Part of a small language model's weights.
Size: 2 heads of 32, vocabulary 8192.
Architecture: LayerNorm before each block, biases, tied embeddings.
Training: 89M tokens, 5406 steps.
Each number is 128 + 32 x the weight over its row's rms, rounded and kept within 0 to 255. Layers, rows and columns count from 0. Numbers have three digits each. The size before them is the row's rms in percent of the matrix's.

# layer 4 MLP up, 640x160, rms 0.0934, rows 410-453, columns 0-159
101:112091124130138102135124134140152117079072139183115125175169079145161153102069167086169149114170093138120138156180164123112090156119115123141127125073141067095135093113144194129102073176112106176074148109136145154078062088121150088143084139086112112133077094150149162118176186136136106135099109092098168105114116096090078184147134041124097157143114170139139063083116143121136149115097141192127179117130124169099169148134171108097128145132122151120105081127168062102183152111179091
097:178155154144155125160133116126150101116189102120132151129186107107079126059087131115169146133134156155158162106213114120129083162136102144134176083143092069150060080104111154147140084112144139122119152120134128169106040134157158108128101127143112159106096143107108145116144151149146095137163125107084156138077157144131132160199153093142125098068165139106173141102130125106104152091120126178060160145057116087069152203129122140037165129106110080115110152153162055087112119124163135
103:139097096156090142159141105127170140095096095120080192126199133114109121115139120136118124078177108138130137099176152132131176148165089105207090162080182106067157148117141131141138099108129088124105146146073136176137080120098161044135058135133163083064162128141155130138129106062108143134124095072147148157148046116129110140140062160093098155148107070173120098136101121116140112152106110211139169143135133157151156159205155099156134118162129101102139072108161146093117112093108141
093:095134099116106119123058132146124163148097128183137171125160065211174142111102156072096145148160127083112135122160139095131093188165123124139148071165132091112138085113150121135091094143118126143110177115122116176092111147127149133117104151095123128129147059151149114109138169095133117085079140092090161175112117100084098205137135087054136185131080152101180081117176134134179080074103164163151125114100077139137121178158177118143115136087160157139180115145131053145160139090187154
040:105079155104056118143169187136152156140169131122159160101120132125140139114124126151105144082129130165030102186180103113099142115073073086137111096199143122138152104113086168151125204164118153121124132123142170141183023166120084158133070149114142182125129107135140133110122136089156104152137109150069103105075136129133140165121135092133124093173114122136118107138126162132081084167087148127133084104168127103039146108092157068138062140124152142158121102107152107123183127083135169
081:095111114079140123094128100166158133162041170160098191130146074138162135063115162107065144114138120104087081132154171127143158186166134072145153101147092087077096111142154160122077152202113150165102158150114120133162105113090143091148115106145052123148134161157145170160176097110131121035154154134140124182111147115105184145169117073126113146120088121177217140147179112129089131168119117150114122135130095114135129121083127133131082144107132121142177179112102071133114117106165076
116:165090142093073058181128136159137117136095164162046129167170118147134111127118151119110139122144091130087097125207139137124161207110094076104181090146096139130113131162135176146120096129112094171114114149119157198117118072139127070135119099113134154125117135160203157152123140151081087060078128125132134118111078138143152097151126017121069154066111148130186119079171131133089146138124123151099209134100109096106161130134145136132133123167167130108167122097110106140160107086160125
118:121154123104079117160094133147117127108130180190139126149142085199154150052064127082117133143180091088099125101150147103136059150184138123118107076150089042087142092163136142116085113171072156148106162105113156140120106115145166125121060125102124107120151083154148129127157158125121127110065151107090128172132130088103117179141123105112100191140074158187150089072173141154157105117109148156135136127128041123139177178140188119087134126115161126117154107117167090156174163094172126
119:126167155080112114162123134161128113124109127192083190124097072128139135142112129095155127106139162067043165094159151115133135146168111086128074114115090094133071142133129105102096112095123121156126200161151132161136092097089145131101091074160093120097115117129110133101134207096140121161106139104142130175117098172101148159167096108129163164075094135178232124144172126108131061097126193193102151162137121177160149147174125126149131115170098097146132153137130146113177150090161049
103:107209145166103092138139152111130124146065133100140156131104142177150121078166134138071085130151129126133120075121132084125105159161200172166153130132144053127119146129159125077110127112080119154075129125124102159155120132141155121154164098095144110081168131162158112117127118150130191068134159084156089126168061008130169154123079153115131122121141113118152106109109200091167133085116140146106155126140164075166164150131186107136100144107149090116178089090130097167134129057126066
100:078152129158127161143090136141168204154115117146132107160148161118137156140164189128151112121139148135126121145160117136148116122169108088149159091104165181119158137102155155163057131121118062141114130140128099145081137070135130114146116184113194121086108142182174099138114097051102169079142120095064115090167079087103125196065086135131158152111176134195085124122044093135189144161093167135072171084170101171113150128148113082128094115157078148112123145097125132085120126138144107
102:092098120128129071154124131144153152083088151181132165184168087150162168083082131061145143125178101086099152138174123121141090141172124110141121071096126089125143084109144169121074103154071136183069169114145169151115071132096172122148095133076150124114128094168204150141166167113105147103085139101094135140135144088089125191143103083124140196108097165156137105088146156156100109127096176176123131101125092154114180179141163125099092114116124130113152098094149107125169166062200121
121:081105127167134107178089136138147136094069083151122169159205106135154131085081088100153134172153081103102158123180148168127105171133126109131118110092157047122144124069130157104097115169102120181047175109136194112108126093127147099118107156090137155070136096159130134131172133102118152134120137079103141132122095068077097181134147096180097174082121137152160079061117163195171140153076182137109123134094133114120170152142165138121101131121138120131143093159193085140154155089157105
101:132143081112096053155153148142158118104080080187028131192100108121142161147060136138143077106130086168153107119118112160147111129092127123139102124142123136043072123183136190123090172157118100140118138127174122137120089132098112153157055110108108140075156148113124158200209165119136084135073146111158134112153136137137159117135145084147101133097133119125094175119090139101067136129088109203148138166153142120152129159146128109085130136153119079113155174069100092120099193129158123
111:098173102156122159132138198180110129103153118105092118128105068138151125139126183098100072115179132094144124110159169123102113132134168166205156128055109162092179099138167098110118102096134130169084142098056131234101117105079132122115167135082118139175137070135131138118111124078090079097122174116159148110155098090137155159149129131143138165161082132137147069027092123099139121127137095140120162146131139171141137129157116100129154133106159103114209070189143123144132173119145137
024:079096129078106134128127085090134128157119136165066135142117112152170110105121159193138160141105170142109159123098134152159153110169122179173085117114117139123190102151130162071042115132093106147148193112188170125166122089146131132139140127102114133122107054113157146135191133127155141096165125082095190152130123050134101172156161096104101114170090127168157154102139102101168096187119122121116116089143131171109154096158134134130037147194200107098119143147124118063157096116108192
113:124209151126138136126139169134135161155170177108080135113132021143099157123109177113129085172158153103121123146117112089140157140176171143166130125060096135114106121135131134106146086050113120168137165110106172222151034113096093116114102112160101126162166101097136137111132188109131106095122145151116135188101110143123186150145084118069173129097094135119183124164159139119158107094124073161110133153186124154115096140115111083177130129115100104150173077102121155165140102122134054
109:125096120103105107162117125153143099104136186201126148150131080128155152121122137075142149122123082080104108085150126159150111151187122084169137087124077149161133127135156124122056139182044091180090180106132152120126111128137146112122117108123086146096133137204156112119147116109099182111072181122098131144116116089103150135180110079150102156091082184202185122109150114165166138131117194113145177084086114155142136136139174067135099130163185125118151079160185108150160129088183091
113:124081171143120069142114172130142102112152149142110143152180111150154128115126162101146126115162063127141118115209147113091099129127138093125162116105085133155155101129203141111118139160106118194063095111104153162070077107163193101147171160054136154155147113143146112105132131093094141076107161083109155120131063094130197135137119114093142144120118113151138125068146127152133186186101127135064186105079090121111131118132158049102128169131188114142190115173136058105135140097178129
112:127130136109068110150091138155115118109125168194110137166167086175179164099092132077111141157165136072103132140145130072137118204151130110140083071132119057117143078138133130105060128171071119198101145102107134120083120124145143134098075134104129113097133086152160122124146152128119146103062150091107142136083080096085122191133132100126093192120121166161139086092178167186134074098105163149130140122086107116128130193189189128105105132096179120113167131148148113147151191109174134
111:122088121085124129113095149142179111103109138195135137165186082158195160093089125071123113104197092101107112170195159143113080142153119118132141112132123071117135100123182157106070125158059146202085162119130203108113115070142150092138106154086118126089141092178158138102156127099107124122052122068096159166134086087104106176142083075109078184120104144172160120132154138140109134146104139157092139119128080097118162145134174121124106157146139144132164100155124081126161153099187103
097:080142128136118121141137106148172172118117141143084150182132109163154180097097142068112118108196103098079174122196109144134124167183137074147096062141135090118150093103184141114082130161090115179087173113142120134132122128143177128139123094112098108133116064172150161161150159119085174070102144117093127155127102087096090160134088094105091184101120170154133085133163114186163124126099175142082127081096076143137162148178173117091130118134113139091136119126154064103188149052180122
115:143092147098091154095112152148108117112159131128115186098117075098166141071136127100093104096155148062091110105132170118141172175177127103170120110112129105185167077163112110155109133132117154122110151118103127186144107089113155138069126189126127151144175122141114134054090104137057177134133175116110185125094121148142096131182108137158158162179049178125196065122124107169115086092133123093131104147099078138161125151148100127186107124088191078116182104200169139144108151106131124
120:044120160151136161127129154138149118115128113118098152121113104078117139134139174093171148129145134135091146158198127201111111147177147089144069136079182121119154115055146146172149093147148066117086153138150108104121133128110171073142149169083058110156124109155099132130132099051117123151147099070136178128117089058120169196141141158121142148118183145122095092106070154190122133116135127131112152108084124166066155127193141156153082116127076118097133131191115153128182192113139143
104:090065062104092119134084117128134129075090203181123183131171114112199123149090125125124119181127070143076112136113161146103113118116113076126080124111155145128136115116132183125110162148071111132086130077122154132102091143114129103159137104068164150125137121164134154110117156084081086156129145068119158191133083093091108154129125118110103192141145135213142188074092136188133112168058135171084176150178125139132114185151135112087147152116146111146151174122127099138169158081150112
106:092098098105097150070128143168131101092147143183119162153095070145151109128148159116092144046140081149081117116136130206124153161107111070169101161104132149067093155129183120114135047133120087165128123136091096184134142112099134146071127110086086171171174141115148175121117161144086130131070165162131136119158099109126127094165143053137151118102050169159139138141184135147107124058115099154139137140093161100098135183143127091155046157152151100136150095129104102167113141098149097
110:098131101125086105180095132145139132146100164160130117173146086185171146102089107069113095124196099114117119142159139103118070156168150093135109080119122057090150070136156183129048116160071172173111153145113142136126085108144106098139060150101106118087145076181159123141158169105097139084082154116095130109141126082103092204121100095118110198123099184176170100085141136138163093157088141138121169098161104132121174172163154103127120121132147145122141115124170095132199145097172134
090:116156103150131113154133166148195121082137149173107146123195040186155155084079133079143133161188097080108119130153126117134073179166141127146118091137127068092154125123139154143089083151104106141112154121115149199118077093077165101110066141112109161106130083161169166136125180118134094107085128085110128170100087090109106188180082124101112160115096168153163129064174138143150122103085124186140124149076091137102109148136187095105132124108143129116154093136146102106191130078168130
107:050129199116143095146103076117157156160127148142129132118106114116157181147147231122146123143129138121102117129147110131124159134126150077134153071152110073101130142123154134183085170162128139179117132132135107124142142122132133113133064146129115116143147172126150092145156098127141195088139144092119142176097065123109173138099068134130135144032135094201155060147153049153138123150109162092112186082079128138138071140135150087173112128152119117117157167116121103109129102108156019
098:103122138151153133091123114126102140110156133122185133180125133155163140087136114114135084130127166122149126127114117165126072134162179171077126104153041091163112072129109119106089111145114180157129145123141105107128129142141170187146138186137085146123137129106085202118198128091117120112111188117057125115112163118099196197103118090026116133104163177110158137145159089136162132089100138132126157109062095113182108147094153089104142158103190117150106149145138022166111151116142114
111:118184133104084136085064173127111148116127118135135155120155076173162129117034134107057137127139115139087102100091145125135104167131104141189098136111168113060117153129136086090139154141121073192085100079118100123138155170171082177077134097097128140166195091141149120123154188114151181144057171117152120180124106144091147134131174103141149136075118115141163121136170109129132092084104085137163139097181132176139145135206139143087173136174173070125134156089147127114157123147160114
115:110100134102044139133113149131178140093147105206145146139124119109158120124083198092085169135154063142140078082169151156114093113121102102171159072106163131128114134108177109206114088160084073136129130110163117124097025108104135147096141189090027157156161134166154112124086151070157114123088094104106167132144111115119134139191104115167151152062090185110124118122108104143153157126098125135107131127097158176164163137157114108086135158144112098135178132108135106133131136104173131
098:047162110104113117176128120152148148075108158216086175157136114119146149098141118073089123130138122114069162106158135173122100143168082132132100106134124119133119106106156109131101116150077075140084150123135163131152112135102124134132158110125137123109084117236155094126164133130144187092114165110093149150152063106097136147147092101156126170087104116120136067101143185155169087062096155116148124109085126178120144173144217087138103153155163113101162112152170067144174172099187103
091:120150096121085122135114136140109103146110121156117174120145092163146186112135116059123125143198138094101145115162146135130076148170153093113100091161103081089151074120198130125077145154107138171094166071114111119149087104111210097125086099093092115121105092151157128140140172094110143078041169099109147173127125102118107201131099099094116190142066145191151119066167120129176083141093169171136123135077082126117144152155160090144127169078170145130118136148143091112146146108194144
083:076059142111127112129148144108128128134132181184140124149158084158172142123040179090146166159156058096125095149161149138092134091092149078110102096157124086114109124124178161051093101165103147193093103118191134183096096140194157114169125151110162116139139123153166110101138147086065163109138158113084192198136103127101152128143094107149150185108146088150144093140112115113107110130104143134089150106093095120169120139132180075088153167144178103155110102098137098103136135129187085
102:157121146132081118163090122105183152066143139164099146146163116071144123140107091103212140094100113129142093114122110144131071132140104122106118089102114099160189091153108136130141134157123124182111106150144171129110101184121120100172076108144093193099098159105094154132172165174116114162099089138112140082115171122087139162162131100176081117122160198122153114104069097114080144132093153091137216093085136089083195184158098149092151153130173122127072155146170122074159171133165100
090:062100107117069158103080149114195132136150133160116195116150111186167132144103129124066133080148061127103099118127161171110096142157137083123081137184134131136159127150161158122091062111137127121077106095182131145109099121139103106122163150098190168125177124136153138089105136150103234100125142106080155190086125134117089162114119122082173135116106137168168083130146137167184083063150127111117125095115154122099152144136195095157123161117187148169106063079139115109146134101128147
097:073093067127155160090137093149071120167097167152089109134165103161182158082138189128136087126175141148107126151191158119106097114133139110144180156139065118080122144116189136157121140159092159104123133074105100145102113118110118096131128134154112104107084138205142078100134104064111135126167169090091160158171036057114125127097126129143130134125113072175130125066136167091188112147094184174157099124106081117149086112136156150094103168101120192156136117096109122103146107129183136
087:082149121096114096164161117122114122176088121114101134134065096115126163108172168146117127146156142119155143071115119105150188150166181103190175077130116075043063129137128177115109176112122167153106111137191084159156106132109160140111131109124132140136102166125128096139119196135076176023125152133145130171214109088125122085163116150118154113122082074127159131091140125121139128147141188172084182147115071101131161139156143069126103125151117088115180106089126102141118133106153072
027:102151126077110091077147066203190166130100130137052151166113119113185128139135120168138138236073131140102113114097153097154112089150137147162112094128091117112191112152113099125124030175130107091154145099122113143116179114138159115110100078140213121110148122094188113154149159083123149111075128091079141086114137081128105118157138163109179146104094169166150116131164145123187110182123093175114178126158107122129153095140118112124100134159148106154141117154150162074153084138122136
103:060131135110086124095121142139165125091103161170181110165134053175183200067097131086116097120182072085111105121154150109141072156164053099133110049129088075120138081137177158151059150178040122160119151086116144136122081123128134143122112163101130119132147112193146100118113138077151160117090182133104147121128110084122112155150104121158126167109056170182169137133166118158155100112085144127133144101124124162134144168128166059110115147115151142122156111114153116112154141130162130
097:102146139103062069162136123112085079140088078122116126134086102089114130088140144128134099185141111141096200089113126134136135139161196160152154072123168130087084108158099190122065161149149122139083142084163112127103099107102196151115063142125127094128133156143108109136160170145146132111165114125177207115118137062128152098143128111166063163096167176123117155131102188154138139155132175158129136140112125149159198161165128072083151097117066100054126170130138117120077171100136114
102:159081159149103129090091112103148179096032086091113163171147128109145159091145126102101174115161112133039241121133159179120140125067115082106128125094189138102139127142144139120116120119163054122118146134173119152114174150122125082169163149112091123146112097195209116146155153153137117065153102151110093125130178135117083122146139142107144134093124127137107106144130153202134128066118121151127101123147161127082162116131134089112210121186116152093176155157140082130158112106124127
098:123126127130092077170092076160132152110114155176138139180162109201151170073092137074142106127176109078103159134140114112155106175153162126165119065144124095094150052142146145126069152141061151165103175116107137129110096086122160111128090150096136113101147077170179118141163176099109123095045163100095125140169086084097124163136118120127110182120102147168166128099147151162147129109074180158116133094102080126131158201152178083110102121093131103113154101140136106132168150085198130
# layer 4 MLP down (transposed), 640x160, rms 0.0668, rows 410-453, columns 0-159
091:161113129119092159139125161148152174093076171099122121131133080152147206119106136107161109079107114157135170061136082132173083147151122103178097113081146104125165063167137118130096106168113162089132148073154168160183112124132125174110104151081126166122131147126107125190168107109081160064143154158073142139090117075097124129176159130159126129100124111149130087122138135158136120110126152129107147073074164136099135152127127118134159063077119077086212130142224145139113208096154110
102:129108124119117099108125170106101130128131120096115130125129148150088123145135085074081086106062051099107102151176145086127156081103117091198139123098134213183142133163140149099113164124139112138088141110128090096108153126203092109129123150094160085125144143047185093125127170165140152092135107143221126157129109122143121103133117129078181061202116153108137148153168100149148165181112109125144159148187157125165108114173125141142085119170136152132098088129050139103202138121118091
110:123070079172139081169107111163139126115203107112106169086165081082093148165127167128160159133085184123150121173135136172138134075188150088150124165083090099116133176141122120052073133106124091122104146121145112123108130106071165152093181132205188121147114087137146100112175192111162117155166106136145109080133079151153128159146100122127134112115130129154154102121097138069099090137133157071141082204108140126191204159096136105140097119128104148120093138151078150142089126146107095
070:127167169103107119125135088169105126110126084142129100167113141139099153048157152100114099142072209112109126044158127136157088133157103099148106139118145143103172113161112086170089137108086141153145171164111150130115135119190106171059141184126128054114145118135104136146134125126147124108112173159109069136140110077095155149173134136105143182110053111152133098101166126175161089158158111146130133106180109112214116148120117072200140114136117167087132142147144161149051184186099140
031:187162152094140137111134102135126131127129105173094120146173180163121133130156104037102117179090103138124120094123131133092172084117143129128124120080082100147062136169086080169121130130129154089154140136132070130120228093147096148131066100143144184139170143200118106174116170115086136153148077135153132149134142053184156132148135122125149052157126134113137112118110132101148184155129117130077148151123091116109038181100101145138190104153099174126131110133098180089126070136164147
088:111086110152141137070129124118089183091109143158178116185154138049125118219111179058147168116145123058144199161137112134119100126086138118118142133155133164139119114119161085129140175138122137068133134119067132065123118116106162090111145085105121148110157158085118118139135097149192135152064128114150117123107139200121116143112126192089154091113155129147119116121056176159113145110246112120130149107135140105106083095174112157108130128202104138104157174149098171130150119142130117
126:132105140178126121112125187161105120155134146118133128095112135106127127183111173092121129213105083120108152203167135166099182175171119115106131139169101141105132137084134141128148148141117122075068112078077121078138125148127112175098080114129138163111185175128143111113132114084196190095108075148163143086133144138159053073096134152164164098100118134185114122086095134127115253090163120126093078063099132095119154083148118145105100130121145104129173153131105141107160110131167130
147:120121134107092145107100157135152132087091163101160107113143120125158108125211173165104159127114130142128103076125142109144083107128108098134155133079094160130160113099141088144094132118159154095132148151085174146112199113130056170084150163094131113095176131158132093174175138109095130139134116194048137143107154139080117128116135127125177204119126101126064097164122123187084086106131167149121147135229150133090078192220152116155197125135115143105124102116144083106102132073119103
129:071198154135172105061100087189106227104115170158117125109103103130142087158146116101123134135154154105192080100104122124129129111129152111132077166060115109151101134138156132135163133148113132173149150094170111145120197119030179158114110103159107155140145141142135148129109140090086089149132200099160098153106123104120100117127206135143128175080048121100132070169161140153088099144183107116110056146098105075125165171120119138152125122125109145155126164099136131137097096155151116
115:131149172127094128073085075114155184135087164175135091154162150045080144137183133134145136120129140065096137117173151155129093133141184097133176199118142138105110131163086150170130099149154084128103116108112065093059124135070171099098133146155184160157161120145155123143166142126144126112121158144074120102138056113140108139165096137096104128131095117148126148116156123157116154073104158132166110150096084220117131201155123140044130117114127138142145097195079163100118089156095137
115:177153114120086052149113179138100115158100152142175035106217128108147140152164177142130207081103118123102150081064103127113113110124106126091120088123112096121165142149112150083168133090206085143129093110088141118125123050128118101113106154064122085150153152101122165124112085175113121094121127164145174140094121145113135097070169111131139095132145152114072177134165145151168099100113139130108141132112211149125148167115128154166154133174079173118094157173096152100142101112166161
059:099113091110125099125153124129087156114106131143138092183174156123133191160128123099135156182086184099104162111145155147100134138130137091188113078157108136148153091068137092126094115174152111155163168103107125106172071096172130145100072150029173158082135113104124112153099111077086114191127163149090121182119114060155142154140140130087151167089097096129158113101126132182097127184113163088135140096111100194085114172211110085166158104127136126110101116163180142098124147162141167
092:032127146135153118162123112167135166145080145101179142115137133122121159151088124061157126150105174099123179117146079193158103144169208120159150164109183120106144077064126198121087116130118136156138154138091152097152152119107152133085138116088192159105163105121071139148145074052061111148164103127142146174149081088140152144104098142171114155133141116098074111116133104141135104138183139161116105137134138126106086147088145158117097050174116090069143107154137162173133154068138126
096:106092136127167160120096135159136098141143157116101101105154145079094117153144084105078120096151135083082158148148097150126140140109158090116140128123161162118143070123053104109117108121142099121066133026111193126126060143200121140100081133125096181191159148148089134127132076091175161131158090165114141152040133127123094114133124150148155172182169077105173114200186117221143129135114108128141116098107155146115101102113115091155176145110076116130128154113171152100174102141156140
115:183084135149156170087052086118149175097150132164147076110100095100101114147142086132116149194049146117134126140155126141126153123134136108113113109144116103131103148140093116093120155099123048164179136133145120098084127150169159150171088101177134142040141169119137091113224107151140095128160141123171118196144132165182120093173104115115122165138087096102198123177136159128100046197148123125131099131147126165185105079120159128116115103099137113100162131094137110092123160095128180
016:134121218112101127128101079115083157128156148115183124149108200130098130147128088004159162138188156203119205084144144099105125110110147087131143118151136110097099140149134094158167105131115141033137070162105168147195166112135120187096121138122141150134136120145141119123134115093091111141125138121157091152104118114132198106155124119106144092133198170186133127160159142045095126225124156125116131090129156141141104095136159107141133124127086128128150108106123162169133113124115116
122:151138125200099166132083134126114158109157168131134154096154160162106105150141144130179134145144185177127090114172121137125122152127129145068168090142082152121135187212120114091171116133127059126138122106114143067126162124201131127168071097150144151067053137171135101140151094127075122138139138110118136071109157044193076185136138133132103127091155108101174142125159101165139021103142105138118142106118151091125138100077154172162124122106061146121117120121109122113071127096116112
106:104167205169142134153083137146089147120123199099095154099130072137114119100111192096126134124100139149127183111120128168126138049152096135151102076111071062178152121182154094175087135125141087177131122154099187161166170169179176064126082079132127141118126124121117153132163107117159151173132160119121118115117144119137164130167120136152134098143127111155110162143155202160099132106073090177076052090057130096052108132135094122129131124107091127091111142178157130098115099104137124
099:115140103121118113099132168136118140158172184130166113126135075122151126131097177187094121121188129135119124134107066148091150149099179148112090128132067155153051117078144146122167145117169140117088099071120113131166095116177139114094117129155141126128112108126150130124092117070156074127130111129128157157189202151132188135050101172108140082110148148149156104168100120083085136093109169140124132102126190149169120046161107125068137216141152096153118178106113154163173088066093111
104:119114161105101146117144113138143129103078132088130084156115065126141116142112160115143162186091167137124133135141140131106078084100098104142139166111140106080156097145129118164114120122167139113169112182101141133145183113159091156102157161119099062142174139095120132146211139157056119093153129215035156143116137155116110104152169143097143206151088132098084084123143121132048073172140125142103108129211120100115066189136109099157170125098159136150129113155141101200112147105148089
072:108107154115159125099127156121152102136059151135123132176137105172178125113128144169101134131159162121144150099159104104149117145129090098143091136124145103116174099131160105152053111125101122141142170114066157180131063109102152157087131131118143128072160117158103149192142054119139155112136220127110092146082059119145164100193126195118107142134086119090166114190173122100155121075120167217091048118120137082128096182088103106159133075083146122118153127140162124107146175137111157
136:095132182133112113110136085094093162115055146094112095091134111114134156127077213132111185145120125147128116161144180127069139096147166061109094105122138132165104184118134126099140147101169124140139108108135083147110131161101095093135121150152147110171086127097090122098084140126086163126179119090119149207057135201160202089094160131123126096105179176138117077118131098111117121109120069116082210167119117133114118111199157137091143143176172169153082141097131163154173145148098136
132:176079089165145126089130068103136099087141137124203055125182079136154085138093137097079138156141110135128128136156164177127169144057170146164210167148078169069121116200150067117174079089113146133131141151151099174114102137180130105131127142173137108051156107094116089128125138124138086118146107128083132088128130151121129139151122162137140125166175140114107093151138105083110118191128131172145108107136071096110093110120113165082122135124135142114142118138213154062136117121144197
138:086131131087152108111138096150120119109164172141101092078172105138127137207129157130142099130137188051114096127177136110106114129086114095074115180113156188094099131136158103083144133046153125127058174155154165203118164152112092146099176153084081090071175162157161171155138089097132188154120117163139110152156148077107158150144158181142138101121139123051166140106082159175110175131136089130128099139147138073091122126144087115126091128141170098144095131089125116082162116115159129
100:181135142164095147139141103127163129074128109069114153163159107140147113118092121200127168113103130148171182109214159149137096155128122093136165163149090094126073128136122141080104134114137176145110102143130117168125091158159140099188088074128089156126137186119128095110068149164053111113122143083086156153143168126114114062153194106160124076135120109127196126113084142110128102075121106155129186105056157137088153202125118155115103141089100083118124155101147108130099153199073116
127:149176142139156189098168162144138148118113153130132128156137162136123180164127158097117138136126100092142133164161126126108123081171101081115146140142203094153169168087119148139093077157134107109170148100163153132134196140120185154110123116137124115165055180130158080129079135099130070052072099175101114105146158189101069116144157146113131160090087092151149077118127150197065094133083158091096112128102144128129085136109154078106146129105113142153156117137120017144086114105083157
095:083080064115138125065148101131108115101092117100095087114147140113131133172136097129036170216169155178135161107100168166101167076098114061138076146109191142063158146111127141105159141167101168141096112115124178142155167115170124124100107140077174110145113141138086128125182102132066143175141148171071187160117134134156123116126129134132086170115149155089069139179113148083133150194157150127149127176101140106101171126161122114091136147139051108142140133122150092129129160082146127
056:147147172155133146130086127093124076102118145085129121159160106131175119106152153143091133120152167122114081124158175078066089143143099130087105124147142128202164100136150105167042062124094131164150128111115142118081069092144113168104137161103165121134171115129127143080153206113163108104073163141071118179065200099116182113130130153104151192098096144112161131145163096131135157169164175156114165124189120140141093134131148075178163133079138197152142104132154101089146120179101124
112:139106139102159073142120178141090107140073128088121098101105085139176102165187108224165116106163112120127120088110100171135085128139153167101155106112196138081080071136139179113114082086133199133129119122147150119097107119158028129128112115087133129092130103148117075145172090142156121154125159090112170102112151139138160140118161139165103149145115082118127100074115163084129166092158157137090183173155176171179139125118170148142074144140111095141132113093132104176153214098092105
108:088109065163049084111148171173100165141130122089091195064136110110131127119104135090193114062178124106114149135159162146111132166155073114139083141125112107097100143109118100112101170099160103107143141139134071067140115161176148124115092167145072153164133137203038126144145151131097102130145097084190184126127124077158136135102166154093181145101117060112133161157192157163117130151134081090117139115172129130139111130108095118127134124157070180143147115124161169090151123161131157
119:155102160107176160147147064130109145174050162071129114134103111134026179169112141109103136113153140095084197124136130166129161108151127083088126140102116111170082142187120157113136110141130216146143122165114072113108146139106182144124104140127144101177104118066141145129140113154166082112162118144118177094139097113133143083176159172087114161106164131107156099150140198113109132113116147114144104093087171118165132186065075079163126116064111138119143148169175138184116101116104094
087:141138150128143112096145136139134125132123066137191124153051147173121071113172107070089096112089159125107153064142109150144115132143187141160198137137154086145151169068112104143087132083065190121159169080144130130174162140125118139110144183126150083203063093123174140138110146096180120064090089128158075136166102104122175143113162148084139092064092184132112171145122115110119196121107136121146120139148106126091118156156114120154106123089090174118170122116135187123091173154141132
117:052086190107153163123126179085106094175141138097102150175101155132079150142134112060081149185094136128157129155151152100080128044117156119123107066119080111165121120068128171113084158142157117124115100104163128140112065140120168094098114140142168106136132141138147122133104154107106181093079152169154145121105182139172123071147103120162138144119134203148139118120159129151178069159141115150113069115109173138068114116169106133097133137170156074102114210179149121131178152093159148
074:120104142129080135116155137163081141101053123117135080161143110138101120099173109178176124140116134098107163066141104108162100106146082142154158148135123132118183077151108070135112144116141133121132186120137133095172110041138131180080176166077082103143179126141060138150197081080132092116117154184146092106121165149111109140211119160117086112105039133138109135148158120124116133135184110133180118111178146111162116203113135086161139074114176146093178107145100128146086144145141143
035:155099148106136133154167102101126148141122064107127183139157132130150156138182076197109121070158174162130173111099148144142124097096111140128150119109152180112138108100107135159142107085104144075116123137095115148090134152152102180178131165140113158186056182164123148123125116089104107112107121107148109097204144147163171100149103186109116062095087146089152085152168137103152113065206103166070122109156136141194127110141104119156169090125110059091140108103116101181066112081081154
115:151088086117175201082166116123076160068139160161142110130081119148105119104162147101104094168096146125085111186127157098100142084096095188138201116115147153135173111103129109164154108117158184206134083160123124182149133081125147147129127203100155069208084121081108166121080119147131161119106098149134110135125099095135155123155133076089170111101114122102157097118052130095077137117149132113148104140145113163164136129168079096112161124151146118138144075157115157103128191187112088
063:206147135164154101088143119087141157097098161143096135112090138070179115160172117049122125154066146164122102105127149108132090128143118099135162117096144165119137206128157135081150183132120192128094159159107092114147124176103148158150097122093144145163128172121109134130096047109185121119089136141123149071091166077158108165152140124103096158106112193099091161115111161091069143135099165118151137174113140147067084187197145096110158130091102116115145104092120113182092093104193139
118:132124157111170076160108134181126120133178142127105080105069098179146140119070148209132085144099165111127124102106146130138095146156103174200122137100088132181126164144186087086128092142131068115107116123109146147118168186168167157104227158125135140142140098131167155116121102082151125146154144106102102093156095145154190153083120176132094116094143097118131082139112135122138077170129110075095149125110182104126098030134154140154103153110158104179102091098124122152162055108107086
108:084150170096118147124089149080151143155092163169159083145140127101101143122164081181119117111171133110092171126114165138130103121116119180138137151125189178121128123155121109184143078093039097112149083128137126131088136176102116134111160135118141092158104139153097068169164132107182075122052192153144078111106063183152191117104110165101140151137128032120101108120116134111129175092132122142135114155141116166160104143067109132062138118114144190141157082154073123165169109107110176
019:145067195132118189167154115080064118151133100081145157137120110157049101181105100024136088104120126220127157124104122137109156110109130109132151171158146151114138123138104109122132168107140171075107127136144173061132151130173148221120190095098158133118119134198126159143174086123103137134102111146134109125107076092108122151122137117125093073141131130118097133157141079135148054144087078123109154119106087134154134110160077154101164131130115121156198126140154146129142176194134141
098:099142187114071116114130189172169124117111151080088119121120068163123180146128167151148032098122132092087196083156074174149130155116130167189124131067114091100125124090125166188083115148113146140107130146151114142169131139175173154115090171106127168118162121160122110192151107103095180157099185104140080082170134070108168144124142157136115126132106087140136107160189149103086150095120125165122118105104172112119148190166126075167121065112101107084151124141099137132110114087095115
112:147139162134101130172210120121110142112083192113144149131079113096097101068148098118090159145133107120114136120124175098144168149102172136121098116048147187141099108167123105146089148110148087186120109106138119128080170093143164177078186156149142139127131145091155108141179112177154184158098206129092105079146117117121164207115100111096121077055161093094144154147106120071119126110130149102152089135116095149136153121112106057118141120181138121158140140168157098093103043126170103
123:085100101125120121152163140153095147118167183087197134095176100096119115117130096049158118127177174120108082179050152124121116160149147131119147144163107101211096094113107144136084093126119096120037109104131135124114105138172147108137158135118139156191109100086086142097180092115075153091127131153154107102152171181169133149154115099146132109155192126110107109126127142149107174127237071128163116076109107141131128047129168110165115137153105151135140119148077149112106132162179127
066:099091123131119098122136119136101135097105117128094115109143127066127135159150163142149113139119100096057139068077100170120133124147141097120127139114161126117209107150170113135105163171180138151131129165158134133124160164102124091135135214111152089155188131113151208128138105154053137149111097156061114186106151081082186175149163134112141171073096195107136118119133153140126084139110083091145095119142163066099079096208135073173096082130153114100151097160170094144097170143136094